Weights of a small GPT-style language model, trained from scratch on English Wikipedia.
Size: 16 layers, 2 heads of 128.
Architecture: no position embeddings, no biases in attention or MLP, untied embeddings, normalized queries and keys, ALiBi, normalized values.
Training: a variant of Adam for these matrices, 545M tokens, 4158 steps.
Each number is 500 + 25 x the weight over its row's rms, rounded and kept within 0 to 999. Layers, rows and columns count from 0. Numbers have three digits each. The size before them is the row's rms in percent of the matrix's.

# layer 7 MLP up, 1536x256, rms 0.0698, rows 452-506, columns 128-255
087:517534536478496531549467506557509485459443553471492480516474512419517484472488472508514509544515522505500535511525499512508516494489493499543496514505507497521474499520492522518459456487461438522487484537473490518498501489508445484513482459510519468478512502502486462521454511458527495468495477481497493427532456487467509506525525518506508465533533501486503501507479510501497478528493
105:461506472473472515471484544518485489528479526469527486506472452509476475481471520494504507537480509522502504495485507522510500534532478498486507513470519474486494484488497507507483521487545509475514510523523557496479516486497478517504512500516513494508512513511497471558514483499539492476475517483497497453496526515484493493470478512501529477492500529522470527517495493495499486493482
111:502508482480499555544502495524524501454463553531477448519553502487518461514497496470521509468484498463533548441499465541523483488522509476488493548459467505547504516524516528479474516493558500490489496438538531502533515467498501490509487493511496480460503518499503476530478496486484483516527458481506503495505509501499545512505468525502507498482505533496513514502452495503511479519509
101:475539504475505510516495514513437466514500539446472473464465484450476486452483516488541526524469489511498508480497497507473483507522502483531495519471508463504510504492470532527483462495484488505498481474465485463529478489497523506467564542520531478487527535504497523564499515487509494522527501510501464488460466474494503517498503528498563471480516497509510481506496530486431465483498
103:479521518519527520511500549481481567457515473517536474504425480476475503484478478499502526512535473483531475505557463510459510498495471482493461483497440501543524505509465472483471484507509521502490505469517546533504499490513479505454476507525487491523485538515503466480506539506418522499489475529501522471505521471489504514486497537514464492523529492473507532516487499504484496498491
101:506536505564515502467475493462414513449469477473500454477566515514492498493497526480537504520504479533517492475542475478519494523513518497459514500485488462512486501518541475543519501495530504477446512526495533532484509507524505476530530540485494515485519506533558443555509499501474520515516485505506492448535478516506543528536488523511521448500501474501511520519451503523533487493497
087:548482526513481522556482522553546500524463476427483512526462507489504515499508495503515530518473499473550518493519514479469495489500521519535500530471534495493494526472489476529464524478535460522440472537535494496469493481511553503507494504486497496439574485484507500539520517491522458514524522544521503518547502531508531511478526525490485496520511496489507474504530553506511519518546
093:434445531498484553494478479472546492505484507503479517507549490468504485545492535514474510527502488546493480498497472529473552505523539508514502512508482475513480535470523482485480539526508513492519471541504520504504521498523491523490529538523496457491516484522476501515499491482470531492508525538484470486471462466475455560480503520482465546541461515498533487451509470533462510465536
101:490506516547502505494486519462466482545477493442466471518469494471506511475470468475519500526523509492520500515509549536472516503487521510520438490489505488508449537536501505528507498484481509498492494559501510517546481501515550482490497494504514497512544473480499510499536561477501521476463484482500474500464509518504508515507520510528497482475528488514490511526498494518536493501497
101:511450477504443552536484523512486507499474486507521459565486511502444461510475506454500526538509532460463523500497515504504464498511539497446487513463513503479516474476495452537493506481522502503504480527506539518506492502517494495519471488530497486471512504494480475539494539490473554502511545500508498450475464536506531523536501550511524506489495471496481505511497492475466483534488
096:523511497520482543500521504526527499518452548520484509469508513502475531463487533487438514475516501508502518497466503498509529484533551499489522501437467528511508494514511511466499500505489492434515461483509553496522486493546479461520501501487477487475483510502498505489471497500512482490544470488518513488528534532484470523504500477461524524559481486532509492513509510497524508491535
093:475496515475500541527464550489487530473532511497534492503542497454519510466497512491468513534557489444541511494466527509461477518528550503517490478456516467505460519496501518530466506441504508514469497478500461546483478481550464478494448459515453489456482539459517476480483554481511496510468452485519517479522478494448559482499496488461529477511519526531447501512508516491500499532501
101:509558502458511505508519493483498477533515516501485530455486484505480494500504474475516496503499521501471508527436497517467526486529537515542483541518523528487494471451477492516457541470549519490481441499495520492527487502516469510538534520514511505457493488503509521524576475504522505499479527533485502488480461498503523525459495521465498515534469515472460481533526517519520480498485
101:492513498471532511531474482454490524477527477454485501495474503441484526487490494543530510534529530501528552520489459509452489496502476513543494482529479486516517489497430513503485512507502497510513519545488513465543475504507493446455546492480524457479498531503504520502513524487487509468474512479511523502493505523476491489475528498500543534538502539473502491529473503513522480525518
119:475519507524503496528521471498484498495496502470455508487499487499489480542492493505469513470505490553568507452511498572482500491535509519478501497479518493456490516482506455516480541478529533485528490535479509479472522474478467500512515484510488444474506498430512491517516536470465489496456508478496445461498538497544505532537488517504530452487480495546546433501530485503492504487519
092:471518489506488553507488506493457469507543493486476459514488516487478522517497516509499510490576490496489507458495482488510515515517475471473505513475473492483463484514541531486513523518535514492461486500496540487519507498547507479471465497484484475513488529505570462540549515457495523492523486483507490505502493559572537480512480523499526497502493496523491505500454514549509510546488
100:497476467501499491466475547497475487534521491477511559478450508466452515453499525491468502495510498487495548473477511513517464497505526525531534536469510431567515486526494433507494491481506543498504507526514465522477526487508513508469494535511517526471511530489487513568493533497480484494531537495519510525484471484506481528510475515508521483521487467455500502496488497509514514487459
109:469500473493475479528516507511455490484516518513530527529504469480538478489485477539470522471545513518508503485509497499523479494480510489474479506487513496481510470545479475490495466484491460513470485484464505484499509486485451492464509499509500469544486486476517504515511475498480500524510507481521485462545478541441467522467508523480516484469503514511474493488473485459512485520487
090:528463477505507521496485520476483502480521498507492480462473481515500468518495489490487504467478549498475497504506478504511504467493495516559506546493487458528479525509459500481487514467531529507505461476529471530530506484524513504478477542481516518511530503496520485490488470497465469473490517461494509503520505473479462488489516516496500504480470498516463492487520515529482504510445
084:501493501531486494473489494519518527492542467484502531533459514447489523516492537496498519480478501447471506467506533505505521479521518503558482488470504496499505498472500481465429475510494516468472483480516491465474508501519465506467547513483474514456497529484514454496500514510512515513472534516494552513495498491563517514510445496463525494485475458477555515545508552529528495506497
102:501492543461485511482474477526508506525516515505455482483517499457496463457484475500499518514471508504528527499474492474489533452503480511470498534435517517532468477459524500505475533517527467511520519509498534509517481490513516452477476478501471461525477528487481462486508521476437525511534526509486476475471469478443484512475494523509471541462549486498518477510484499533492503555481
083:488472503527492518458550550499444536481522520495434498501484458504503534474480457531525500507557545512505530501490476539495491517482548517497494506491477499459481509471523534535497477477471517487473484502480520451555456489503546478487525535521482512494490511496480482525500492475535547496455478524509536520509482527495494541486504505493521488498513492473527460492508534480490485485479
119:486502515506515512501523510494506504455506504488465501476476521473493477464488488514446529492542471493524512515513498469543506490487502519466525482479468499501497526515518500506466502482495470510453514492477473519520543451501493512499492511473492499489485516476533519520512522496497502502530519537528508511507510499496504536512493569497503506493517488502462501512482505553503477539467
111:450499522445479530511506488523464522489521536523500496513496489468515512532494529484501504526539489521501468488499522498480536513497548500501524488496512509514500526562498504484523503505532542498526487505498544472503493491517472509503521459482485490509478545465498442520533532475483499505506488495524479431540472504486466502467513508503517521514551505536471499505484485503495501480492
102:474483526507504510533517492474447542485512484497462501492493459492511493447499474501512518494528465482513529493540466479463472514514546466504509491486461511516526494502524461525510520470543492503443502508483478522523475490508516490502553489526483513530507505469527519530516546475483533518535531463528481544527486504515542529524481494487505472504530494511523489520455518524481487526467
098:476500497472519494486498483470503539549511497497501494500486458528466509503483491479532520518456487470550513446510515477537513462501493523548503505467481541526519460503481477501486498509501491516492511499499478550542502468527530501513484489499483506449510505487541499495490510479513498487485547518501544509535546506525528497529471489393538497511514501499516462495492520505448510450515
095:518537550526484462514512564466465507522498547461462443494504477500492529485488485497482518553496489485523509490500556462523549497484520504512525498472477515495470548523502485508493498450470523508492469522490555469488522503483521499491488514525467500512533489519506490503531476467494496475510484497492494443538512478455524449478490494503467444475520540529525509535503500487517499470496
093:536533485525489467527534514549491486474482521491552550505485481490527504491514491491476510503505554515494580495475553489485517519522498539497484509479512525486504512457503536495527499518522527501514493498549502531521504501507483538442512540471478496488504470480499505537529504485479518463536561503545511513502513534518520482467451561498503492500518530469475495563495480523460510497491
088:457479552496515550458483529493497516486489493515491476528496471468512490486505514467533530480553481484497473488473483528467473525508493494492479492499512523454449492482494493485508503481528502508449496493496507498490560499520497518527487478515538481526493518508473455519497516509530557551512487511522531474511481532504483520532439536460482487537510455468510517532480494446483465572508
087:487501494552506499518517534490468475478526536493484448498477461499456524525489495490545505512518490477551535527498512498495524527530527483542505463493501495494491510515531495530489509452488508489520514484493487476486478479505492526528501519482485496452506536481492505517504473498492468478467502492494510497527492528521515496499479530483510509486561483495453504516502519490495488519509
102:526485503494469520478520499496496482470471513498485514448539447503477447496469525493458528536522436497457548508512543493515474518534542489534505503502451523533450491490492455485540527468511529513495505492486496477511487484499537507496471492473506473475470449480528524526548512464481536507520513507515483535471485536473520505521510542499517455516511505484498436473475509496554500505521
100:489517470460492492482517490506444553532508476492510526476531511468485514494460515465512520513478501528514526482508478509484458508503537514522473556465465449487522481482478528499512474505504501502462505539516512476446473498495537497493537451493506499469484474467548501536526476472463477506515501516500518492466500492513516524531472465513540427538519493490515512508476491491496534500504
104:535494508525498506500491527514476537531502498520505500437490497538494519496500482499458510520475538483492512463476498484539551480506517542476477534477506474516480527481523489508496516491529473468496511455474490481538452470505532524489524488522519519506470493508538466510497513496510539496458491478497445490524510481471507512476492494473488476480471516499469492513494496498457542512516
084:519469552487470491506486495497486494516503504500495435456485491518506489453484503487485498532495482521511496450526448515487531452499501484495449535452512506533470495490473511489523523492499523418506497511485498475469456480493499485506473497521533483505520484499524483484506526499501510479502489490506467507499473518474522538471421512490497487482551534434481487506468521487523471492486
118:511495501507537511476484529503516498459513511519471500508476514525506511489487486512449535543491538499507489526533512490513518494546505486499458558456495528491471517506537489494482544484483469503500496514466512495465478468508475530465524499460531505486494535450497444535473549497469485505467516494531494507499477554506487528479492505455511489490528480443503447478508515536512490474522
098:485511503434518477472469533438512536511551505504525464505495489495473472515488563474514507530496548479484491506493502531466530510549517526474523556469527445442501479489508460515486497503520518502534497543508489482525476503485536512469498486531485555504498509487514509550495484499514511468498489516498522495535508494512518443499484470465556503520520441513464496503511505486466531513514
094:515494487486527505463491557536494507490507486476456508515474480471552474528461497496491504498545501511504515482496451510520499499500503509474466538510525476432478522496535486481488504488496503470494506507505493457505465463519525527463507507513542548493500470491501494475471499489512509471555507482495540451498488532489538496465471483468531537518511504486436501509499495555478520551522
101:484475510501497491522552500483438496469504511491524470509482493513547504475466523481511498503522520454492519475451563500504474481524565494436550520502476497523476574496493480483501492427513532475479456504484493499499452477493458519506465499493478499463514542455530463552496504486520498477475508482515521534520466513467497523497491532523522473501488470490491546550448471491484497492478
096:416482509495474487501477527496491509496498489463479475507470491495492506459501487501463511480520505481525502510460515523491491541523517517458483490500491502476507498507484484479495455467508466508456448534493491494481464502502494496478534477482490509499561510503523520506532482496542516452491456506506492496547496496463487498407486500494530511484526482485535488540509514514495499527514
135:480487481506495493490518492480450534542511520472500489459489464501488484456476500560493524522527516524539509476487530501515493517521556513495482510495495507520503505516463495531489503501517538503517517482494582476492497463503473492490522544518516515504527539486511463501542566476502507478498495502493515494508500546441498504468507513468541514545504533490532517497491549519523555484489
105:507521540478506514512510492492464481495541509504484459485489460491476458500490467500480515496521475501518572487506517472483487499493525465441510512485461487527452474452522511524453430507531478514462553543527473470533489460541521453496456467506469488487484531470554469531508507461519552473518490489525527507509513548500506491532489517534481496495526488487499502512493500497476506510495
102:451508535477488520488491555457464506507515544493522522518517489508492536494501544483506512514464533492506499503471474545509522507492498492532531468498512468492496497495511546496519470453511487508444510571519569511519483514518514524503501458501451498513487493499482463532526466505535492488496489554517528491484464484499531462447490487482490486518481492448470467485484504527516481514502
084:478484466534495530519495494473491531483472505500497528523522455462558468498489517474488506511521490535479497450517508493506517478501546507493471505483480515522457512518459488506486509496525535477525520500511521516514487485515476454534478481479502486519526519467508454455487547486470499482463434437490498542517484534539528504493511516490490489517499512436501496478503503540502562526485
096:519459499507485551518527510521492508451451496462505499516498498511456505470457487481498498489529485519531551518525510510479526478469480486461512469439497491574483507538525537516515482473509484491490521513507531454534509471496471514474478482508494480502467532506515460490542504421471528500514514492502525474484499514473470460541488522529462501517509500499508506478480501503531515510472
094:470504485476500575496495517505484475482509487510500447516489530503494502515482509477535503524503524488507507505544510540509496495490505478469553483486491446556450516515560551503507514475547474477462513536497505515482475488480501512507500458498518512485448507533496507560500499482476498502522516489524483487455450502504488490515533514468515514515522475539452517512462491487481521548435
113:485525505491473527464524558533513479553495475516527455507439480504495518485514525506551510505509498509489493475475495558513506522547483507498536561502491474487480511470547470513496489485524507430454505518511510443518512487492516509496528521482491533526516510503511468521483511508488518491503511527522491497488473492499491489484499482483466508476502473478490456467493517549490523488509
092:496489462486486504535433503493485495483530523506501505515463498484499420476489501489502511482518469466486531449539460480516489539542499494458546471462516501479487469476536512515489482471462509503484531476527504506520538505517469520518521497493498524499479519506486431502525537536487474511527488473515473487500479491523494501496452531470502490494524496470499491486487508499492523535515
100:448516484539476516514518510530472533535519501512534521534492490495504431524472520511529508511512530523529525498478495536496480477547536502528485529502536543468497497511487483520514522536494506474494528489476530529539532473536498504447532496524508529479477498509492510531510520497454510501471462511507521488432517579474541490518517479484482514512534484459495466529479517518477515488467
106:537450482507447491526483524486521486492532513495476452499490474490486535477466489483535520518517503501515531474469534493484545507509510507467505506493490484533544546497526521526502483501529539522519515496500558452471528492523486524481556542496482495528474500447509470516496539503466498509478552483512474496479498511477518510479500529536510470472502475482522498526476502483510519486479
091:488510500503502517520477541474504497510537526489535498516479505501516519463492532503510513526491572527538471525521490560553497522516519495496533528438514490518515512556551483537509475492519468443467523492478522523518476471501534544507558506503495509461481476507476509502515466502490499478511532513485510496528485487482545468520496498498523512514476499501481500506483499510571484475474
118:463496511452500511528505499471488513455516497497504504491473486472515466462499499521508522518476492497547543464505472493486518517481524483473512519466495487543503515535502504507497519474523506507481529513534501532509519490523486520472491485495475473508537552512551532543520515498509535496517523488525492470532454484488510512500537491539531504456523475503437482525458504472536476518477
106:520515509492533537489522527508494547538531474514523517516462470496474497498479513453537515459492493443516493471447472536484513481510485530496503531492471436488550481517508509477494480532481492508483504497518522478506488477476538540465529537486469533467486514478499504495530502466457528488513489531497511553466501486552527472449521499530538549533484472449512488502449485513505517492514
092:446491511462502469522512475463499511493541488456466527467478537464492489476484481491458505553475497476491503505481516477488496507513525504539518484491499494530471495473509501550483501462492491493490432505490501504533500492529492565471497540490508444523535505482503498518514483514507474477455465483513491514542534517536505455511484493492501462486584496493528515527484548507484494498478
112:511460498529470508513518550547481485516521551513489510515512525477480533502497497559524521519540536462522519460468563542502529478507484539495500507491488454509508542472542524521473493524518493487510500530506521518530492508501506470491547532507488484463500488486521445557511493507483514503472534510507473507500501519474548482443515498492545521525492536490515463487493503505511542488501
098:493487519477523560465463550504529479551490506516478481535490516536494496486508493497477525502479485467489525487483507485497500464527485530526465576502512488504533490461472520480477510509518514491518525475498505453513514503504521512517553478451492488469514503508490513477542512475453526474571486519496516497543503501550485449467503519449498504465505516501545488480513500507502530522542
# layer 7 MLP down (transposed), 1536x256, rms 0.0621, rows 452-505, columns 128-255
091:512543470440538539509452464495567481535535519513463512521476497486480494523469498544533517458489487489485481519505470488515477488459486478491506489555472487501533506497511513499457511509509499543468507481500496511505527509483462491504556491523503523514501501517516489497541453540526454496490512491475532478433536467486473517568513507517510519533537566473508494534515525513505469503499
101:500501522473495455506484459446514467484481513491517479482484506536459448513529516479504456487529468459513477515530482503440501524501493452522560492481466516520496483491520507514500498480476508528472469487506512535463482470455495492512541507516464498507456541545538501537512528472540526513487508514464486497526503484498507520504470489514496509453507453446490512499465487552542473494499
107:519476470534485482472453504504476490491500485490492456475512498469533471486450472516512520498481537524493478537461499490483527477476475445491488484513514501500495520449484462452485471505534505481495489533511474524509522468513478477496501564463557468487504513498538492433497485456510541503485485525515519513532514525506512499495481530484509492441527508464530502439475489457503530475517
097:520497497454472520521485498522481487483484529483502505466492493486493489508537514482499521453491483568521474543471457448544491498512526508526470535525507524478488490451510491467505537526478517466505511499550464497459490464477521497529513507482517530498536540519499520500492492526498499489485513463503496488496477536497519541499480504549452489530517462451534494523528528478483534444476
107:475510495476502473531498486545507540499521516527481538540478469533490528494506472537518540511500516493537489536521492466498527481467471496494485517486519538475509493495486490492495450516484488524527539498508554514512507521552478446492504525502486484530486490536496454502523505463546468481533492482491471507527551466495501484529507506469518493510488485518484498488507450529486504491542
097:508459473493511497516474463463498509455494492516465511529482489500511545469493516501527518485461522494505514472487505525498537507517506530528516521533478457503512537527469504499500480514470499530502487533520473508507490473499542542496502470543490497481490501527500494468505478487525535493502492524463536531471521512538521467466466507499517534466480484488454501478484491517460485480537
094:492495521513502484531513472487493513517514501524508525523522459520507513507542497471483463510513468473485523497530500518488505525471486489542483518490505506457504507553504497496479511497504486539480466532482528415480480472510508524552503497494458520525503515494501481493468541524491519534556490466460542540513509486509490490476499508513513531470515522518519513540522484513490531497521
093:511489497492492478469499495549495476499528501491438484496501480525493439502453529489498470507483499480488505500473563439492486486523481516476480472459457487535499517522506484507481522486456541495521531521509498501537530481525530464493526523499515490486477488536473486503519491531487486510487502505504490525492486493538500472511550561505496489484455480466497502464492504481501564479530
100:468523490509522520485489473513441476530503434542497498532500451499515470487470481483504463554500499510514504537479489468510479516480479502477473471465522515520512530522522533507462461522497476498512484529520538537472487522491489486483491455500496535453503483493478506472479466503548519500473517485516497488488533521478520463544481513511503479561476524513474533509523533494490482483526
103:457505460492520498516509503512487523489491488502510507473434473506531484477532507522461504502500522514495509472488486457522511531513507422514500566500500474454505513459541401507458498512475499489515489551505484507480485480507497490489499509493520525502532518499491500432488543491512517495471527538520521469560505507484496465539459497519493485524531487482458507520472497497510480504530
097:539472520526470475495491508493455500470486509482494465454516485519524461523518537476518512507484526472497481503494497527511500519476445519544540477512520508512470533543523501522460508503487494484526470443514500496549517498487513508508523519530485506500538459497498513479518505537535520479476503535475508465474533479469494460515570505475505531503492449451538540461486525519532513499501
098:462498523502569517419496524490514498490512493473515480471526536497536539499530555495494511478505475484521491498464519487487498461465477455455533493499522535493498516506512506479524522480471488529458448453452534502500491464516500484500527451519530513492509452475520486500525515490549486490463499526485483495495495506525531521521459481522470520489486541497491525474513482489495519482490
098:500521505482494436505486492470509493487477489531506499479488488461409526511468489513466450468465511514481526489478465469501455491499495446510530449517514527497506528477459490510522506423548522472497525509515500524504503501523471511517493504506471496529457563485466494488540532501533465510473449459521486496495461511521516502515514488472561516534507500503504523511507541508503497489476
102:491505500490480532525543486494485484502520474515508515501522511491508464468529485482496528548508490545543506540473491498519475523475502495514505517485452511497525471533482520497459511528503484483481491478504499480518545459522447530502453489512511510502472463501487474541471499516462490514495514549500499525446485495479497487513527502465476515499484484509496557503467467499535508459527
116:476500492511486516507540491478503473517504474503535485495479495483513511475503492521509518502491514541498456507482556500544519515537485484514548528471480493508501499483493475495500502499497486542487540524535467511481514489501452567455489503497505498559558526480539460478449525495495538479489530486532487478502527501460548504525513489523505486503508494442464504464523488472493488504475
093:553518496524515475488551483448446504496425505479504519455477508462477481559518438505506520541495528515511466516509507468488516465522514464495492461534525508495554536493490466471482493517518537516484516500503535475500485501510484521476499488509513499481530470509484512521519493489531507514526480526505531508537486526432472478508553507485510475470477501480512489514515550501524482435500
101:527480475525469543459504478533522474540548517495507544495494516474498496498551508530453489495491468510517507460513501470515490493499504520464558500536482511539477453525483490470531492504464536528517526482510505539482445513516487522508448485563473529499462475454493521542478472516497497456473508464470489524522522476532509510507476485501497460487515492529502501489469514478523473476478
104:503512490525477480502486510510534514530516502500538507530549487529506489505462475497470516530486473474538541494557501498497484506487495497493476528461538489508464502495497495475514514494503547513468497483516502484498465495501549456530455460527461491529514491500485482487536479530502478516538557486476522501540518488436427504469518514486495481492505518552492545530495485466486528502519
092:521467523492490520456520547476499468495499509517534483461495460483475523477520496504487463496479538501496509505474514495522482476482479535489467538517479473507468459521506505469482485444538477501548521499491492552527508497516520497519490457472513494475507489556474490518467487465531521481524516447436477475507511512487480523508498483506498500515545496522476423496499513534489498494475
090:477474556507482493464526545500521488495514472507493512533542523493500513488548490511495478483461493533510486479520508488435485513451488504498497448502530511507494468520527474491510537526505509486469508505478512488492481498464494494505492456492498527501502480503443493482489509500476497544501519537447493487469513534507537504489497486490474483497510516507500533542487484489548553514492
102:473502516509456512466503482492510531527506504518472504487499494459484488518511478510511491482452492500531512519484479509488541540460510497511544466501522518477484503439479460469505519521547443469511481519473539530501493466521470489504422489540524512539481474512460496499508512478491489556498493533517468505538519486489530509500480483494543498525512478526458466482477485491489515483518
096:507509503529495514521476512489524527488530529560495511543488455528501502483517454545528476504495534530498488508522503524530463523447500511486502493481438513456488462498513488514526509517500530550504536520487504497495461506490529488511524497514518491509480530532469535500491525507511489517461514525487475519486487485536528533490494532435516511504518459494536495491501510456514503516530
115:470505497495542504482516514464542531547494503493479459485524510492481455504520482455482500507487462486500531513487485459502493551475506474505515514522461495517553467483520509517468525522471512539528540482496471503495541522532479524524485465496498457540504508508471476497479497480471484495479530456468493514522494507496539492496469537525472476490530493478534510493527453503509486479520
109:488494491468540510533483483529520522423473492481482491502516473492527504521481500463508517493506500525526491521512507494447522494491469505495464501534507484459482508525479519516498507519509505503514493460466476495463548467498516503506463513497505496549488485494532460481542541497526469459516470479553490456458516511511449512515432478517522446496523521508467471474480492479508492535491
107:534521499487492509503512512513512496490524499498496517535482452451565513483486519517523524463525462447477530506476455517550519513471526499471478487523532493513490494488512499499478513501503549503497520523521508437522509446482536500518502475504524512471552481497489534513498481521506530468451510511493509522518473498496482521479492485493509497448509476519493526453503514464460447500502
098:486434490467485490474483497505505523537512518480492498521509481451450486472481518485543502541493464523523507491507486444481496520508493501521484475526532478503497501482477503523486488540468502513502485485498504505483512499514496510507506490565506483538523547497526475506530526503486492493448480497481482517508482465548459528482497505524525510462538442537492479517470509494466499498460
096:489464492524500500549546509520486492464495463502476527528487473471499477486512512535511500475487461506538491496496480488519499474446493512530508504524557527528497508522490492475492497510498485510513480518519456496544463526470514526467475453485493500536519516481453535489472478497503502484551487521488479505524545491512526544494492471550495516483499481507531533535508500466512483501484
103:508569485521492497467530503496517455478512509533531482546483546516568476484521517530498476495478515528501501496549499522484498540484489532518499511517458465532457503462473562480492501503519517544546507501548481495508543499526453503477509493507483516495485496497567518475510508494475523473545494490534517514505512492469502501519468523524480487515474514552468537489483503491491512495545
093:498531513498527479510537508535456506486476458527499517517499527493426528521495522507484517486432488490432520480503498529540537487507540518492497510555483488511504522481472466498501484528500500502462558511503488496505503486522496452506553518489455471475518474473503492487503500523515441508487542504475445555514508482481549501469458456532497475471466498468502470513505462515475514473463
100:492467497507475513518507476499493480487505510490499522490513481556487502530505502517498501476532514485524517511483454485467489458504515534530485470506478499532490474495491524493521503509499525460512532495523479502440493456465509447507458455514439498483503502472515555477486486514494518506466521502480491503565501511545507529478505486539483531501510473475495517533485523472458489477545
105:515480508470495500476481505486516475501535507462512486516506488471528462497483536493530555466464492486509524492500487520516516515499459541502508517510499456451525449463517446455515529522503461525523507532524542533513495485503489538510546466464470537487494518491510505519503538546470477510509481494462501512531540522518505460507501506509466527497497505480528522490507539473459463486523
103:470507506500491542519515490502534503535465489497530500477499480488482461501491465492473535474493483508472492506473509475481497513473448493484477536467486490472447553525521500453481436530490497522473522509549506523486476467523477475498489497556476533503487472513456491458542503508496497521498570488451523547495492467520494482520476482496474473485467502537503532516495521500496514474457
105:484544505492526462454521425457528501477463486500438505480484504534487484551508533540554508485492522514509489470501495488554527531484538529502519504469463518510485497525499506476530525515483505488499495479470437452508462476508505508473496482553523473540487488512498470486520535524448491489488562508509510517522498457474515499511498492527526506517509505516496459433473503522489493513506
087:523545505518474466483512518493522515483508491508561483494505485504512477479501512471532502518493490523528457503523480489498486504481460518479524511499541539516487480490449518488491498478500487480481504410508477476519543529463494484543499508534521494503513500508491517434470522521515477513510488483454466448486551486543453531470521508493505505503483466507481478473511487521501487504531
112:518526512520538463477480520485515492476500469509508481529527457502494524547516488528523458499472479500489496489534511463514483547527460542485485468449547530533514489521491493497500517529456532541521493495526524515538495496509498522500519542486509524538557502494524439487505508504530514515543501549449517521471494468506505511524498547484530473529488492530507526459502527513496515501480
098:538471492548502494536483507505508501538527465483478509453501533552503562491493519506507517457524472489528510503509513504513505463521484471492511536489536525492491535525497517515465485477473490494503505484456518548470533452492521486566521543444529478501536460498458505502513500484492527527542506481476465528497500494505499529440510507493461494505518539496511495517455480520507512497513
089:497496507510520482466461501501508489507509496507517514469513490497506552485498508509513439492510515460502526462523469447498484532529481479489530443551545517515520512522470533528466516477530505569525481495506446490505480475469490454474517478493531496480505501549437545517502505516507503468505557514499494499519546516487487463469509502525500493490538491502496506507480559480543490522583
103:533518527532499502491513497480497460500450486542507483508456500500508486498500504503509470499551480487465489510466493509522511494474475497446529473453505465496514498447452534514503531522479516441477505504466531521551505478538491527482479514505506473482493487482522527518498516490504477514472488456468510514510502522464472458473510540559462506504503468507523526497527492490505512511478
093:506523522513478475491495539571517472522467494497503493503503525513497505553479475524511498488539492492510507495539457494500466466540527502484505480478459560488476493504535481499452498480492479538477519483455508532495521466516508506486482500509540514503492545514472519501464475546547499528494482510509470517483532536522483494510549510558493524461519495492504513496492522524484477473487
126:468483486500519520515511475474527521480478482513472475509468479490497494494522494496497521504502472528554537525482553503531486477554555497558459475482536446525504529502528507476514495525496472539508502492532497465529493490470520501468496477457479528501532489491510541491465450479530543488500519450473531507492487530493515508506514498522489481531509532494553497531472482544485482497466
109:494490532500473511472510523484504524508492520531505538503511535513513507542488492503518522528513477541475485536487477521485534499443477475474499514514516516506518545513539540517520497529530514535537528486509541476507484491467490490519483485471506514533536505453525526536475473508504499502496512471551472547511481472492486475494491438519487515472544488503500506559537485550482477531489
102:526466538468507521481489481455504485466493481508511487507486526514499496487521483483452507486535483519508484517490552504482468484454528534504493470536488449483427483505484468486488502489494478524512546480471515519498525513449489478531463490507502483546526511518486483496460477489543480550522504524497521507490512448500518527490536468485542498516474472488521479518520522483518538528471
085:465509523442542507492493475493495515499565514502447533498518514531478531478539486504478469529550464491475451492471506522464513515478506500509470504505458516517541530461459507493494474537468510446533466459482514489501473458507507513510447498500514488509496497548478536527472496445507476497504490492530512514548474483511472489448538464525511526474537521520499477461492495496494500525460
103:491522514450500458536486471504483511483505417523486522483525487483463490473509491521487492498500485509492526508492493489491493482471479508480531488469531491501493461500470486445514536451504493519468487525509482490480502490515489467542486508464489481505508470551531482525486532483548489489505506516509486443492545527496448519505517493524525464484528504513456502469508506520465503494539
094:497454460506501472542465485490491499492513429464481549519493483481505510508466481504519504477519514508480514526466475529508512467489549485467481491483520493488531466496484480477487480490458491512492476515491481541479528456472548503470467506461497494458496446523529516478477507528472514475514491542465540537470527501480476554461468491499504490469528503501495499477509529510515502488527
110:499539540522505469486490491514503466491464453534507512503538531512503533512523494502493527476510495528474521533499492482472474484466519522518502470539449509504525476498480524508478470493482514509512545457501466491507523511493493437568473443525565512525482510482454477517514539521483556504492498491476488473516486463517484507491507450532473499491474487502473437518486518496506522507490
095:538501460510486471512500486487493448505519493514446495508455483480434528485529509511467488527515488490438460531498518527552533469518481508477509505539524486496526545500494490545507477539527502511478478495531473468502471485494472477549524498475449480482496467484502514481498509490535499577507494495507480528519500470495496504494477502514527467469476501527499506503495464526530527517481
100:492483533493516462491496490510474499521454481513519458490554502512525521476464505533505504474501492479474424553510482478499484484525498487504470494560497480469496490462522441456495534508523445484486504500474502468492522557497486455505533503451510499540479534497492499503544525471526470513488473500504519485477521524500502494466483523531508559470506463501481462524472519478465497449451
105:546532462490488548484529513495541491455487491509522506539458533517484500505506510517492527477519475539472476489517483501500489481483538467491454482548485460504538488485472501471471456516521515522524491502458496550472516489482474517517501546497467485537469480441522473482513500521440476528499466446511494514501458472471506501470508510456513532528492478456554510460480515492491490491480
092:486529548522525532517527542457530549533481490524555511513512496496510496521495485485455487475498486483546472501427553501515453500489522479490491480470564500501482469482524477486524534510475479465489518490483487487480540510488497509507480527534439519486522545513513500500455475519524505469496463510530459538452516460528547511522509494545522543522508491507552469485530531469491476480494
116:482501531474444478534546488530532477484538503489492493496503486536455482511477489512487545524477473529475529524468467470533491484514494465500518487470493489515470472526481492485533458504477513512465474512503467515499550467499453459508501489506485517502524518517518492525508495517520505499505505542497526511521548539500512470479492466509453485494556525520470497554515463516503512437503
107:493515496480473485504534508503490496539541499504466482492474475537476501484536497500532490470459490504535507489502480549477484488509514514449507481531502467522537485471495529493464493480502556529479516502502562516533532471503520505499514454502501557464526532503470478488529524486542474524561506461490516488513509500435523519525487511514446530526474500510518554491481483526507493494535
101:516485542472523486491473488546555529488499474516503525503520550521501496531488443491516503518485526449518504546486490499468463509531476491491511504495537528514531488474523476542506513498492507526480511516534489497556520496530544533485478531493533467493539483487482537498505512526502497476453464499483524469505515489495476527493505468501500491472503492464514509503481498501482529484501
109:516473550524482511531496502545526479485511511514491523491504511450556465484521480510497486453496486486465513490517485522489464497445531541492474501449492517519509516549526456490481488493489523528507511514542500510533506520470510524528503506498516498466484459513463531476510497520557509519503511531529497531529473534486441553493543500538501490506517465496536508495504477459501524527493